Part of a small language model's weights: 1.23M parameters, a variant of Muon for these matrices.
Each number is 128 + 24 x the weight over its row's rms, rounded and kept within 0 to 255. Layers, rows and columns count from 0. Numbers have three digits each. The size before them is the row's rms in percent of the matrix's.

# layer 9 MLP down (transposed), 256x64, rms 0.247, rows 158-255, columns 0-63
093:084141127040136100127149114166147104183117113117140119079110142116130085147132125123129150154116134141102151150172122109142100125120145119127107107095144136120138143106133136143169142166147129
084:103127089104149141128141147153134111141140111123160075125115127106184096144140156129196099121138118122180121111127122122105113133108094109140086128151128126117149130110138113123150114144118200
125:160128130053147126125112180144111087147139118117151106164089133113138140116115110146110110148145092122158162095113157142186154149098153141099126140120121094108150120120153148124108124132102130
095:116129115149124106139143092176127134167150151183145096125129135140093153151099141077103131119148130151124109158139096113131122168100114132100140099119158150109086144092118108139138162094113165
087:148158105139181131105177104117143141126137108153114137073193118114123137110112070142109139124156145134108116113134117096145147142121135090102157115141128146135130128117116127095086156146125177
084:136104123118158139090163134054161138167111127109094111089121163110158090156138154112139160120158137151132133094160139109095134114115144149140131113122132154152154137113121097096155142101125100
116:100172137147153152139139117139154127168105075083124105133145118151091112118120183118159103096143149143110139124151096131095153153082108149109114165110133085131146128132112124153127163119121112
141:162148148093145091100128112141128102128081130146168121081129143138147151138111110128136112156123116170143140103122160128177147145142071107121117162159113128111113128113120135147082151158124077
158:168128112140127153117164094169152109169123112130092119133138149119122125047090103110130099110127139161124130114171110141154179163141130139154114108101113100146148121110128111130153128096126112
107:092146113131168144146140135125135123161175100085086104133108137100122078165085134114115115132142145131149116142118136156078164121133141145140142119123144146115142145156165084144141083149120091
139:169094120101155115134121102154141150124128120143116120154119140100140132157094143139096089084133123157100153152127119160099127158098104120090148119178159115132085091178118135140146108152111155
108:115147121100123131125148093124134092150113132146179167095116126135127179135063127148138148139075107159120082130144119129135165174113103087128147120146149109147098128137082134142139132133126122
095:072091122100134116170096120127145160160109093121136160098135164106128143108117164084133164145138122092110152133145112170077113115123158145127136139110137129122146122109152150134127146085145165
082:114089094137172175155109113124111146131135099123127110098140111113157123105138128133163088116145142143143142131127106146141086049178141088157131114151125154114157112105145150130108133142129154
079:126146142142172131116118131113133165105163117114110117087157161069179123080148152113171096115103129110162125133132127116132110123133103120122125109131096128131158143089137135081148138138153176
095:127093154100145135141084135110155144140130106097142157150111105086146151153075172128122135134140132118162122185104150122091164130162142103147166146108116089122099107119138115130127113113157100
117:123126135118156106154120100141162113164084105103092163098136121138158118113127104121134152107124155152189143090123095151144110074140136104160130156159131144118157117135094165091124146115125114
078:134151112147128122107127137183138144119131068121143126104105145114126096107166172142137099152165124123162135120129118135120081121101117106136107117158146191085158109091118117102136139118127170
107:136130127131103143130163163135157101133131097087139141144166156128151113121110125128092139093096155086115148094173119108124086165104109122099140128148151122109157127123095191127162110100145131
121:129104104138145146137161132130119109100131103144090088173118157102116126131125148128150166132121145105130097110144174133146143109160146105108104127093104104139176161159122110123103170116150066
090:127081153139098169117142109104115134096128108144112108134165193105148125086147131117094130137158107097111119130111125154139171131164172086120182115123114106127125148119131145132160136128100110
111:153140156096135110142121135133109131060105154150143127143123106142141143122091078154126112127096103129111103132137134136162198161128158088141138094144120144133126126163142100114107131131097177
087:122065154155160118143084141137145163166087141067164140113138132108148120130179107157110112145110137140159121098132135125144129124155126156142115108113116108126111115116143121102076161129102134
078:134111133102121114114124063102167149128117135158130093124138144124132097125135142139115121163128165150096157136153130075139123150154169152132125165115145132160166093122124122117126118082063131
149:121164131110138152123162122141132122160130101082089109166141111140084149107091143090102108091124102140097144132104162149131167166149177120110143159074144121125116115142146123134141124156115121
074:169151109085172131126133109089130196121115118130083135108103129139147140127130135121160106127152165154126092084170115127147107152139129113098132125136119118157095105112171117115139169121113102
100:092138076156138117165130127152087136085104123138150104146133100144136108152110125173163145138107113125124118125120128113096181170156126120145145067127110149111159115157155090111108126134114143
101:111119126128102117125191121125153129138149151136087155126141152103133104139150170118101122111111130120169071137135111134121113154088095116118140147121135127215128123083135147132100135105133107
094:123119095163151138088150097126121137124137108081140135146117119103162138097090127136136129117165112177087120118141141203164135133135117119090118119141160125119127162110124117138150119094162086
092:149161156109122130131145137132129144169108126085122105108119135129105089166131128079107128112114116147158171125112107160154139147103181130159147144119100129089174111140140141134124078075117129
100:130135108158123103145131145131127143145137146112110138129087154094140127145151114147143134121147141132129147112131080133111103109080162141155119134123135161123154092045134112118175126103189096
100:111142108101146129084119158141095121195153123123119145151063166125155117119149107084133159147149127097158145097119115127134097119119107138127109147124158125124143096123156111151111105130178149
082:098167085096145156148120129121137151108127138132115136117150118105195096097127152120181121173101165125136169123118107117121141122124118142131113098112103182120152143105130112092145083124128139
068:138133162142118127096147148102118098159117152144142126110157111144114113148132073165132137126092171042120107144133171136123134110118164135117137132108161119119129162152080146132110120104135113
085:117115111141146157136125112122126169116139099136116110078119163059207105126120144116124154140133098161164160123122119101122103118150114137124103121151123167123107140124128096108131148154090153
174:115118080123132127165113156142083055146117121124114163114118119191103130137120142147149173139141106118159138144149093163123118114130121136160104166153135112082137099095115120131129142130134117
106:165131117121105113122130118098116105148109129163125129201179119108121174074115137152101105091129140120114176128148123143130156173140150114096164112124125094122116141122133114135146109099105148
154:132076117129147130138147117144131142121138138154115112175144149141140192103091066120138099121118156099103140109092190127134163161143139130114147122133130105132134123151135100114078123113134101
083:156103127158113088147160117134118156112154155156090117113114123096105113116181137144118125145087146156147107131179093101148121132105144122153129132154120140103091096098164081165115146114134135
082:109152135172120097121102098166123125129118141149124132081136091137155117132141135157089125114148156099128124124087159144073187147127143096156110123136133153158091110103111156121130125092160136
087:097115133062114141140143120161169149149123111130138136093155100151125135113082130158146074136120126114149109134137130146148102163110160125143128162116088136122113171134105113093144104132101177
088:120132118095130134129138169123146152120124152115155103160101131092091118140170113132118128079137135100108108151123151160128131100130163097096153105102171109115154163107117167149102161166106092
072:172112099124181152108109131113134173111144119131106088080124133131132111106112146120138098172118127137136143118149083096169084136091118147161140165154088126114154120116146155155129136115108130
071:113091167139139135129095145138132152087109149180126119101127103146096147102177111105095104117147144129086101104155143130128144100116140164129149101135120100092163132135155159143152147135152082
087:168154111136148134106112141162130106147133131122125122124123086106159142133093172121184130122145109146116087139170161099118136135121102114107085166129122154101132158104084124143108136158078151
113:167118119126114152098121134137073144114132113142116137107176108143137147108122104156153140150075134114083151158154141110109141154130123125144185122149157096125126105096144117168111082089129133
099:141131129132102138153130150142111112145125118090162117116189127141156139108069156102128102112111144105115150152114148171091086166142133159099114165100120146102106127139126147163135085113139110
138:157140125133134137139153131123105120136106128106070154165127116085124157144106105155158166150095101187149094114142121097120182124120094121158116119109115094131128084123132157153135116136158116
093:131132175149170148119153148127157069115111106082143113130099162129103118151173107127142109108150103104099108129098122154171125181127117121126105098114139139140148105090138130145155106120140153
107:119106110163102145155120157117130135115100148161112106079129124121157091121204121135176149132104114140132116140125100087092101136117110154162104159140132136079151141116134144122127121117134170
130:163131157073114131119154139143131090113111123137146172152119141143123159120149093141142101158149077131160142094107170100127081157119115119108117125140133108131128120147163135105063135154114140
121:132103113092147127173095142117122119143118144171090122080143122133126177160132110116130146128167102137152117099148106153143153132151148098103133090145131172108108090149100127140137111099115180
123:170147162116120113149107108156095149146097102119126097148150119142140137118084115140137117112128082109167134109120136123131100216159115111117152139142143073115140116155132128142109129110119164
121:119112108119143123103163139124127153132111109093110130093145131095126131106116104156112160134131113105159114088108193122165157163143090175137079138178125144122088129142159140109124147116129148
121:176134107152113122084179150163111114124137136126107129154135168110136121174121090090117140155094094111131126174158149116106174130132086128109102137110113148101125132150106142103118129098126158
123:120121117150119128145067109149132103149101103114103100112086155104123094172176149114137142123112119160119091152167106116164143135165153109139170097112103158116132134152147112135117147152107107
088:124173144077110126114118118149134142109146124139117096134153118124122104152119141155122104073105097139128147141112086123115131151159131112180113147136135121072133120143160098201162119113123144
068:065116110147150113122127144113149138154120155115155156088115120130129168092165116109092130128108125116126124144150120149087151168094115132118162073131101138116113116174114169132160132150132097
133:128156111152133074143109112116114113109133146155124127173145116157105171143091102143063103148116132116110118141143123108167106160164112138136159145111088120104127133148125145140142134138065160
093:076130078132114131148107131153146127132137115157081134127143145130138135091119155134131118124090137136097092120131098125181162115103130109115128139169118150127170145105108119145106158161091189
085:119123120107149159161126102129127123096141100134148139090125150087127148122145169127168120127104135192114133130077101104088117138126089108077120135160114156095135123131140170143167132126107148
069:114142147140137131111152136114137154131158162124083130127133157122144094156110146085145149106123111126159142175124112074151105116140085143170123117127110127128161126174157090113127097078105098
082:145138078124132145089133132130149105134153135076140134119179124118141105154141139132092128078144147116131126138104162137087194138142117087129075140102155167156130125127135150142124129102107123
064:118122151097143117103120113142079135082149170148110123105123169141103154114103116102149128137105155132117157132119102104136139203139094140145118162162096112109135140152171146138115143100139101
078:122135105105142116164125149175141120130123113136112102157107099073167127124133148113171106153138136116153178125118103124124095094096126117133103123127132195115126132094151121127125094141152183
064:151139106120113118123131124147122150116108161113129157106086127121135096152139145157150143108122154089155158127134091038165129112115093153182138134138126119123122116138142088109138163105124097
078:100115149148100126115123133133178137155133152104156149124137161122123136125151145118105088115132089150117118122183174108105119131114115086068149137104122147136087154138109185130118144153140101
151:107133095158135143090116154181118084148105108127126105129095132159100150136116106179148147113116129091093131167130115156113155171128090136104150150131111106142142133140171086110121146140102131
077:135147123112112131147169104127126134123091135174115150143077128126089112102114159142145117141113150137124118097144123155187099107143142117133192143118130118085083161124127144114137109076150119
087:114132086172119085192107107149122137129095110111155130105146101140137130128170146116097130101117160131104160132140075123088109167102125164124118094156139131146153117114137151111155135150135151
149:159117116128155156113131149130127150123106109078119155175152144139107118128138154131163119148145115085115137185138111123094154121131116174119102085105121124176130117122137071144115105120147086
098:152149118092135128077162148120107128073149135169139092174167144146142152117086123110114104128126104084101143148173159143105141156159097130092111119099154115111150118130131124133128118130111122
078:168110123126148146079164164117117151143167137160081119124178084096105123093140137174159108170122120109115132127124125119144108133131115139164129148120157126138121086117143097126099149122129087
105:154150117136130133074173160104131101136125116100162156095149130145141137105112119109140134139166112108144136118158148146135075154084074118110134120166128137159149148136090113124122112090118168
083:130111117159145131159100140162139161090152119141146099135099101102176127098165107147141122144142124133152168133070130156124087103094135138136074131101131157118110130101121128140111102153152161
074:144138113106143134159154127161162121142171111121131114118118125108134114118143197102186091077073116144163127129125123126132105107107134130181139100139109113098154112123097124116138130153113151
122:129132084141118133121090122105081117117141141161106136187157117125146149131126120153130134146128137174136109162071158139108148073095106096126133150104081124152114135160114112148117154145144135
083:148130117151150098119156118122164135107108154088121118093138167085159096106162132124172108156123130147169099126133106094113098118123149099149123116123109155146138130093130122125143115131133208
087:121149095121145141169120091160136114161172096120086104112110117096149086116106116136171129136160162123165158148107103132106127150109156099087110123136122166117147126110113129141147092149117166
086:141106132162125164109135124128096132112170136164136134076099140079101131142116155155161148107145159133128125155110115082115150099160108100122104071153099122116147148122140158121155112143137096
094:127121154148117120139134178144140117152105115103170102166138120149098145160100096122117115080155093087137117156097158172147142130129129123094149145140158108091138127139129149115128114103134066
078:134105102145119147131158131187123127154178105085130131102117137099170078127163147125143102089159107104129135148120109091133129111113139122142103127151146112130088138119122142113174104153164162
085:099136103178133125101144122095135153130142162154085130118174135124163119141127112101121141149138155109135112120139100095118118053083178119147124116108126147139116162093153150114153121106133144
119:059136129094141078143123082109121109154111141130159116139113108164159143141124113113118149112135135154087137142139091135182153109140137135109111140143111146079145154115134151148175130130093137
128:112140166095131147140141146129126105111123098097109098173125104118144124136109106144111125074117120166121165195118129159118151171174141113104102149096129161088122129125118158123162111127115124
101:117138122129138104100169068123121153152092132136129150160102137117138149106136137116187171124154125141092142137167124097086147149094124114103121137098144123124144123116125155170137106080151094
087:151169106098173125111088150170125125138133094124123095137092110128104144116140122161161139165107132120140122127146136120086144165124104095150140133135124094159171085088133110151152119128091158
109:147117142142138104125156104152139120132143171141155154190090143171100154154128129124093132141137128079106128111130147155155150132135108127131130119112133123123091105137124090080112130147104055
110:089108110108154132105185111114098109110126127095102142117141143123145122117116112171155138127158153117094153130111186146151140132144115113114108101172130133140166141080137160112134121099162084
069:147121174131138130153101110112129139075142145144102141113069139118108134133147130118151153120142171125095143126161097094155158141130094169124124143144132084131133129095169131103128169103099092
081:145125134152114144128112202145106094104144114132133087143114094121124094116158124118128085079134123113142149133105151161115162127138122165121139141148169135153174112145119112125084108100165115
082:132116149132102117128132100127135127105108149151113146123112120103117092142102124109145151140159142153130156126117117121103097161195128123187124141142102147121113121118170134124188115126093056
111:101108103173132114164109113083082102114130177124108160120129103154143145131096098135112147130097154114121117188113156147146142149145157117142128128116155081101136133111129151112122111154084146
092:128142145164151099160147160120138088115130112075125144132154133092112123210135144153146156110131112098156129147127144108085138143120135102128151102130137061141129111122105145113139108136146108
123:115130084142156121134124116130093155180124154182107101153101123108142148088111131089089138136105186116093122115143144129175102109121176133135139140148097114110134146121113149150110114137132102
121:109122128132133113132159131126156116114116086152131128130155113161119185134114167134073135153175134130103110118132144120123132165080132139133098153096097134126104074157119133117142095113149184
083:134115094176146076141078134139102134110136120178184128163132161149124123077141141136105124136120126119152124160132139146149113119123125173146105121113105142111157115093129148095117142086147104
071:131123088113142117142131116150126158123114123139095131103152134108184116083128172136159134127135122157140153091119090089153100121127128106084105124126086182105152165125122137147141159139096159
# layer 9 MLP up, 256x64, rms 0.168, rows 159-255, columns 0-63
094:112118108100150092156105158133116144140147117114076089169163113157151079134123111133109120163165169124108102109135173138080138123122119140159110120110121139161125140158147160125144134111093108
114:190139161118109118135122145128128122116135087152144139113161098130077109094134114107090120107145101130141129099161112138144136123128152142126093121090156150120195095139166105120116136173143143
098:136121157139091111136101116153091134130134188146127124124112147155149121083109108179114113144113120134160121119157123140131116115143178124188122104107095140070161123121139146135120112115164093
100:153108137137112128091114141082144108107144135129155109157142167087142115118196126174122128123129110165088117128130131099109156096177115147109151139157113098107162135138119162095126128129148101
093:142098150142124157120101147099075105102148144145154140148125136092102162134113121101141148124126147136147081144130139113142131188113110133110108095117127097115129188136155149169155083102145132
111:139098140125173092133090119109142126078153131147171149124145123136135125115169128132106096099133122139100141116184133145091180121169142169137120154153083123085115119112127152103124122117112126
111:125120144187114152143069106151100111090139158150100109100121108131140127103182188120094131107134148161104149139126136102127092123163124117130162128106140110107144142119151156146132118153127104
120:128106177166139085173091152118100122116149136145145113113128087125125135151101077092103148116189119126144130109128153122147086125149147098113132114127120160125169121159127160097148116129116138
111:124172149112106114178108095130134109088122162117136113115131104122107174119080126141153123111186180127161143119127157134127115140127092133126152081127127094104136104107129152153125114126172120
118:172125140153147134150118159071098105148133119153120173084097085164123126123128163161119119137141112124116113121095121132112167111115162101126164122170121113118163143117097136090154106128136101
109:115112134155145109110135141099119159088166114148123089126118152114098117132142111138108121091136129101104118160095127151163096101106167108097151135152139136090137163169111187117127171107157126
098:155152121178112170090139189145112127092147136116110107161118121128113106102151123099148104071164151132163135107097142139155132103109107142127120126141132129135149123145122105100133105180129089
090:116092130155143102099143132131130099156160111158147140133124109136090144129101135108126118144122118137175127120131109178174162121097159153100118125101065128102159145100100131119172156116165119
091:125105158120111122124113131129137096146092157135107096164130153183126099106154162116112164115131123122091120098110156131096161122103133168110162097161109164162149124117146102129116105106180136
094:127137111182078143118149156152089129119124114105134128082098176179097108144196092118140117115149126144138098099104122118140133116131139152101131135157146133123145137150106135100129127156133090
106:116173106156133126143104201151123145117112101142144131105131086148122132094138123077108172131133091103110122114141137130132153142115159136156114120158107137140120107175176129113141104127094092
086:151150089097140075125109096106151102111170135137108094121159143138165148080135144124111153141152110157156105145158124133128170121144145130142133115099159092151157131108096162119115105123124084
107:125136122133112107082110112117125140158143164139153121111112107089128144160166152146138096129143112179137110156120168117138130108096126136146095129093158104184113129123186097088104131127159125
091:122175123134153127137089142113085118091121131130101188107125105086121175168129136146072116124093151162142106103088124132128150134147122135122138154136160125083145142127155141146118133096146122
081:135143123144121104139078126132150153134126138136115159102172086183111124125130118101109113109101167127198098151127125106128141152076116133137173137143129126116135060126138138144131145123131110
112:106170156151115120121133129135133107090140116150106136140069110133133106142181152099116148120165066137140111112102116102148114116123174177108161104096128129137129151128174158132119129127150120
091:144152129150139150110134108154114108126145135128128147117149123151140155112094158102105154109148144102071142177123148139124146174142091140089134147102109143117080121118068134161132103093128089
080:062102125114116127101109134124177127083112147124110118140134093169178135150123115126108094083138108120163130128154143089156147114105129138135157135100117159156110139133124135123172123177120108
109:137165127154158124138116137151133113144116116112149131110129141126134099138124112098071108097112151148127086099138156117162117117096147109143127172110116120067142141169148138077165139167141089
079:102132132152105149124079102131120095135189139140152107102168132160132130134168137090101158126138114114102148140108145100089130142082102130175102098118128128107143158173122140156099137128132133
100:096180133086136146129098136098127135156115093120122135140122126117106119128189148127124099093141139167142155133132128123146114132133149152147127112098124129111077121144133131156177061159139087
097:092143139160169128125106175107124130111159178144176127111134122151112176131130161077118164131117161126124132125137144097132152123111119150111087123150119090097123117122152131096125138119076100
101:107127172102124139115155186209149137140129112121116098117086125126123110144128122076137087125128138110149121153113134105133123077096145127143134156144121121103134105128128148104115146172165125
086:124159125183164140160139174134152139110140113106151086102142123169129126129121131176126111108087168113085092112126149104156143121084107135098113118084117126131113133173126134129116112105140115
107:131141114115093140135100151156128169111133141129119095177140105124133150135079142115120081122166141137118143107139160106130159126163106145098119094164098155156117132138143140150146059098141104
105:121160146137133133109090098115131130091083126132089093084183098121102123151153186132134108135162117159132120092140145116143140184127123105131137110160157124152099144133110147119102139117104124
092:151080125168133101099136134134113094117154130082132121139111121133087157128110146192109083105126107132194147132168115152094101096141139140110113140136109131120106128139145163133123151124142153
081:105090124109132107127109169131136169117125132191169151135082122130113166138139173158117134150101117099134085100158130123140110100119074110114141137146116111143150115123119121136113133180095132
079:165107124163132108151121099144143118108071170113130110076119152167132111123170121101113142144134172124120116119134131149107119143113122145118117113138156153053155098128150129130135148088155106
129:118098120138112107144107154138146111153057097097107124129095070169099143121159135143109139154142155144142116126161121159150144129128137145172118105153151120097119129173104150129125147089113105
098:079139117115092164154139139136145153085157095078130130105091109119101114117097122152144165138135120135118137153141153193079106163130125146119107136113132132148110121135129132168130117155147087
119:133163129130111151123073148123141088088073122146102140104127136127100117100165162104113128123137173163129093131109132116112112111125128133145139135149163107180115110144173136164149118089141105
080:110151111142126156089087150113160109140118125139191170106145128129144100140093147126115111150159115140074167100101145124108166110125105153139138125078137113133165141160112150100128120154129118
098:113146112110094174158127143155152142120138121149101134137157122125093153131174130131165121114122089139095126090166103092074121146088129154104087117151144140145154101140148112135139143162125092
096:075128173078125103155136147105152139096125116145124193112159113138150138084103094134084133151107139106135148125124126114134126131130170171149125115105098116114098157121139167148147126140115129
098:157094136135153124113142151079168094150164114105167111133158119146119175145142147106121108150134128113146127073154142122130119142136115176133109125102134127163121072146130093107119082104144135
086:156119137126142140131103155122153103119121134137125108131137099105078116116112069101115142136100168133111126164127112174084143151136142116121129128104168122190142115114123146158106082175153145
079:135142123094126140117177123136160098138131143111171138194125139112123149154108147113169147112123119088125125099120133180098158145143083102117121144134138122153106092098067138138125123122100145
090:107111172141105126114114118170093173168106139141093134125132127155129112144124091127144148116158152125118127095106148162097096107113136157139058125106108111147173158139164158129142132116145108
090:084119131118168140137118166143112153133159091140118129136147118101085156112141105139150127084135129128160085090161158122134116151094121119097158130105086133121100137167147149141180148111104111
105:135133166107168128129097142101127109110147141097107091105171110123089154131131157149105133101138140114123169150126147140163084084158112180143132138095157136113116107134096125141148099112171133
110:142105142119148127105148138143141155114152165116139130086095072114107158149119146185133116147135125151147098125145139118110081150117127191122118119127139092148122136122173107113091094152148100
105:140131155125150052135094108158103123155124144163137150157135139103112154111112103099119143099112149129130104099144122103138103118182130078133122143157129127097174137155101153131168144145140117
114:129145143111104133125115138121153125110091191110109145110141144099068127148174117103150126127133121165126150133132144075105130089121122116149152101136147132135151133124172139114158110173127070
104:104110138176140094124143118165170162145120115123115121114157116118082119140114141132094159082171118163086149141181116120119146095127125121131125099128090099121147165115115121139156088132137108
133:127119138106141161185133099137171069110115135145065153109126138151097123115115123123091104119136138157119125093095122162114156108151121111145129132128104163149151132138126155105164172113135103
128:139091162113169123129141108128147110123103133104128128124114107130103129082135123166104120164151124139158114064161151144136155076116146130143170101138106143137092191114121151097117146132128114
111:128140141141116100133146167126149131148088163134128140108113100131142108129119132152094087178153124165122142149144174149100108121111109144138135104132116121098158081136185100140148134067148114
111:138128188150109171120126112139143134096102098165180139106148106136103151107127111140144130111133151134125157124096144127122100079126146116145147097117076093154133161137143089146087124118150101
120:118146163123174146113124128090150112151127091132140118075137097174102141097129101126136149179155139158140067156159157127130126098145105104104141155127122148126112132127108119160089132100135124
092:105135151158115151128122130152096107127107139151137122082149103150123156099128152118157088128113144122132066116167112097130136152071093125163154122138134108086167167124128126138162147132107104
082:122134097104111121162126134163129151099086127136170132144144130129089130129181155118141089081137109110111129135147153162089156098130112088127092130114135106137147145089162146145118151176137109
122:125137162139127094168113132136142175105177119149092067101111124124110128127154174136156126072126102109085097117135155143122156126126131121101100109150120145146131125170122127131123148147169112
101:120099149161079129103124144141090162193114133106122140154166112141136123123164126111119117139122084139137147109144117136109187089101130174133100128150132097150125101132137153100144113124147090
091:177125099144156169135131132137114170155129134105185148103120086126124110114124118133093098149149167125101133094090123094084116130148121166113130120099125129077115109165149140129160140131145130
080:120158141129138167108131055120127070120154119079157138114123115163133138146187147160117134113091125087140121129117142119136132080159128136117112134111129120148131178159115150112131105136109119
095:127108125089106145145100130160125181142148124130114058118104115112144125131142147102097125117126096130127113198148117129142167108145143146110175124072121116118140111150158103110115138120160133
084:165136121134102089099117093110180127115110133095135158151080093179142148154153146131105127112141139121135147161137151113154146090104147142104092105129151123142078144127091132092137150136119133
088:145119072126151147153127107110120134115145114130157177165164125121101127107136098088092129152095082133098127124158100128149120106128128179126134146163181101141093150142145135124124107116152112
080:121135162165110108128124100139131123121149108112147102102191142124116128122169093088149087142117137129122085112136117179116118145127117132129143163093136123136131164142165153094096068150131129
099:161160112109091154126153173126116091117151145135121103127149134146118159122117106111099089093135109101133171138068139152140142163122126131122123119176160149103137117125110166089142127079137121
122:128101112190141148154124118154174065124097100131111130106121129151099111125123100143124115117190116131158107113109121134110148119139160143152170076112121098118130139136169142121108141131102107
083:089127128113138152062110144132143118101161111117124123088205120104146163134143106079108121102142124140105093139137143113127111156164097143156120103156137138131154105107145144153126154148141131
092:107141127121135141127114107044122108139138165153113138111155154141139147106168113144096100141100095149148132145153121104137179143130194154126096077097137132139138111118143128135131120115145139
129:160150117115115182141135158119170092130129129156088113094059104164146130073108144124099088127131145128110107110133143134109155122144112122149150114133156138107135154135165137143153133088115115
101:135126156089144168157115137143135147076153108164144086134129132123142135144152116116141107116086149138095132067160161133108126142102131143131123087155158099123151113106110146151171159097126105
082:135149127144133134127099072078155118121127145155153129121106133124142138138106155095106154089141159143126100131142118143084114120108142160113104098143126102171134184154077175118139102112121113
103:091134098129123074146142125095079163128180179157140100093138096143125137156132167153131097156142104140109126148124137123155118080128140124149094129129158119119119116159117160133109143131156106
095:137121136122139186126126138145073102125123109083120169089089121128137145125103110154123118168121100122145140111111150160138101099098153134123146116152150162110090130180122160144145096154157113
092:126113111104153100108123147143144118093143147153111119121076120109152140104133086126124133138152109109143149133122135101091128097189159158106097152149185117135123157162171158123116107114156102
111:081144144107167137148101134087130121100181120096097101089144122168141124093135100141111105118144116119118132151151146158129144132092163162099128153127139141168151133114145129130093160094141094
084:109159161140136138117122099136132139142130126129148161142178106135123145106108099070136137107096142137117156129127135089137149140130130097100072115163169144121122148144115153105120113131208147
084:111124105159088108163111151174146106177162096141119163116134127151156142088134087135122170099099109147102130114113127106118142127082172164121125142096133118143135123095151130123126137148163107
085:119089165097135125113103147113128119127120117124126152119132105170119152106148090101112109137129130085177104108136137184121121144099113143109157142115122124148114106154120103154074195145145160
102:130107125146146144117124121139131141118145111167103152145107117127143180094128143145150116159095188114144115118157145092091102125123111128149135110132099120100112087158090126116132110210141118
091:123143108137116156136121147146122150067105078158133144134086142120141131101107084082080128134153180088092112124163140137133102146108146098134164138141127135138140156168123138132136126108112107
097:142088101096135149104119127145097132136154105116166143127078083159114147146139155117131124138143127112113143099136169147151115150099127172088168114104111146095176135141174104129119123166119124
113:127103122122140127148054140124129148119120102102111109141106108136120129148126173140079131124159146160134128123096176102140178101121136133120144144113091148128117149157165099165129073153123114
113:111158129142162175169131160143127129110137140054127109115139090132094143103115128149121078115182161106101103144145151094124122137077123108141139139110131107101137148135158115117129126154140126
095:137137149118146158130119152129132108097112146103121131092087123139121106156161089165107111140117129131105116152161131156098109162057141168144142158114115106117129181113144134111151153121093089
094:123116120122130110138112125128093125164089129086105113083128107195149120101131096115084116099169174147132119091096113117110162113168137148134155118129126150157111126144144139167121165135121121
084:093118141098141147126153133166162113131160145162097118137136123162113150132202115165131116137119140109125130134145108085136094086124167087116110123132135153120143105133097115100123135094159082
114:133157156120164094143095164143135084152119101135143126160110121122097128158122128138114119108145149108176136108105142114117111097119115112147136149158118131151175121162158097077126108074163107
079:081141137146148114133134159150095153111204132098136161132141111158130128137177112109073146113114119115151135145112150150140125137113126080150120103174111127109142074119124106132116103115121136
098:144166117118119166095132144133121145116102145185086096167113102120122166091181102174148137140130103135119121156119151130102132124111098128136141104131152137095144137108112129161104091171119110
087:137086139114112128154128156136149116132124170156132136117111109089105122089142117117117141140109112154159148102164141137117108133137158079054123173157069121146125119152135149126149146160130108
100:139158156110127134084152136144180104107146109125150116153108141118106134140159127098121093116160100163139097057126134144100146124130096124102097127154154142170093116130106152138138158104150144
093:171149169130094131141109151110111133147139123137155122138162132192101111093129105083092132140129124140117108108083104104161084135151092155082135166135140140137118112138122150136129159105108121
106:150139162118108166080108118095100140100132118120145106125130129120131148112137069146121126132168146170125118115119150138124182147146114124102107084128116127125166159137138129086157127066153150
105:140124142111133159125107182159100137139153141091134128130105126126126072128153099105155096084105129106167132138132134160120126060148139126130139123155162102126160136135139141112096177142142096
092:129141158088138120080149165118119123117178129113161168115150134161131140141122129110174092093095117098172116117124115090109119132134122171100139126100123115135117101137093167156157143146138101
078:145124138129136135154128134142088098090113097098169160130133108134085151135140114136133093143074086136160145166147148150101115133092158141142157138130101169079136118162117097124130157142108137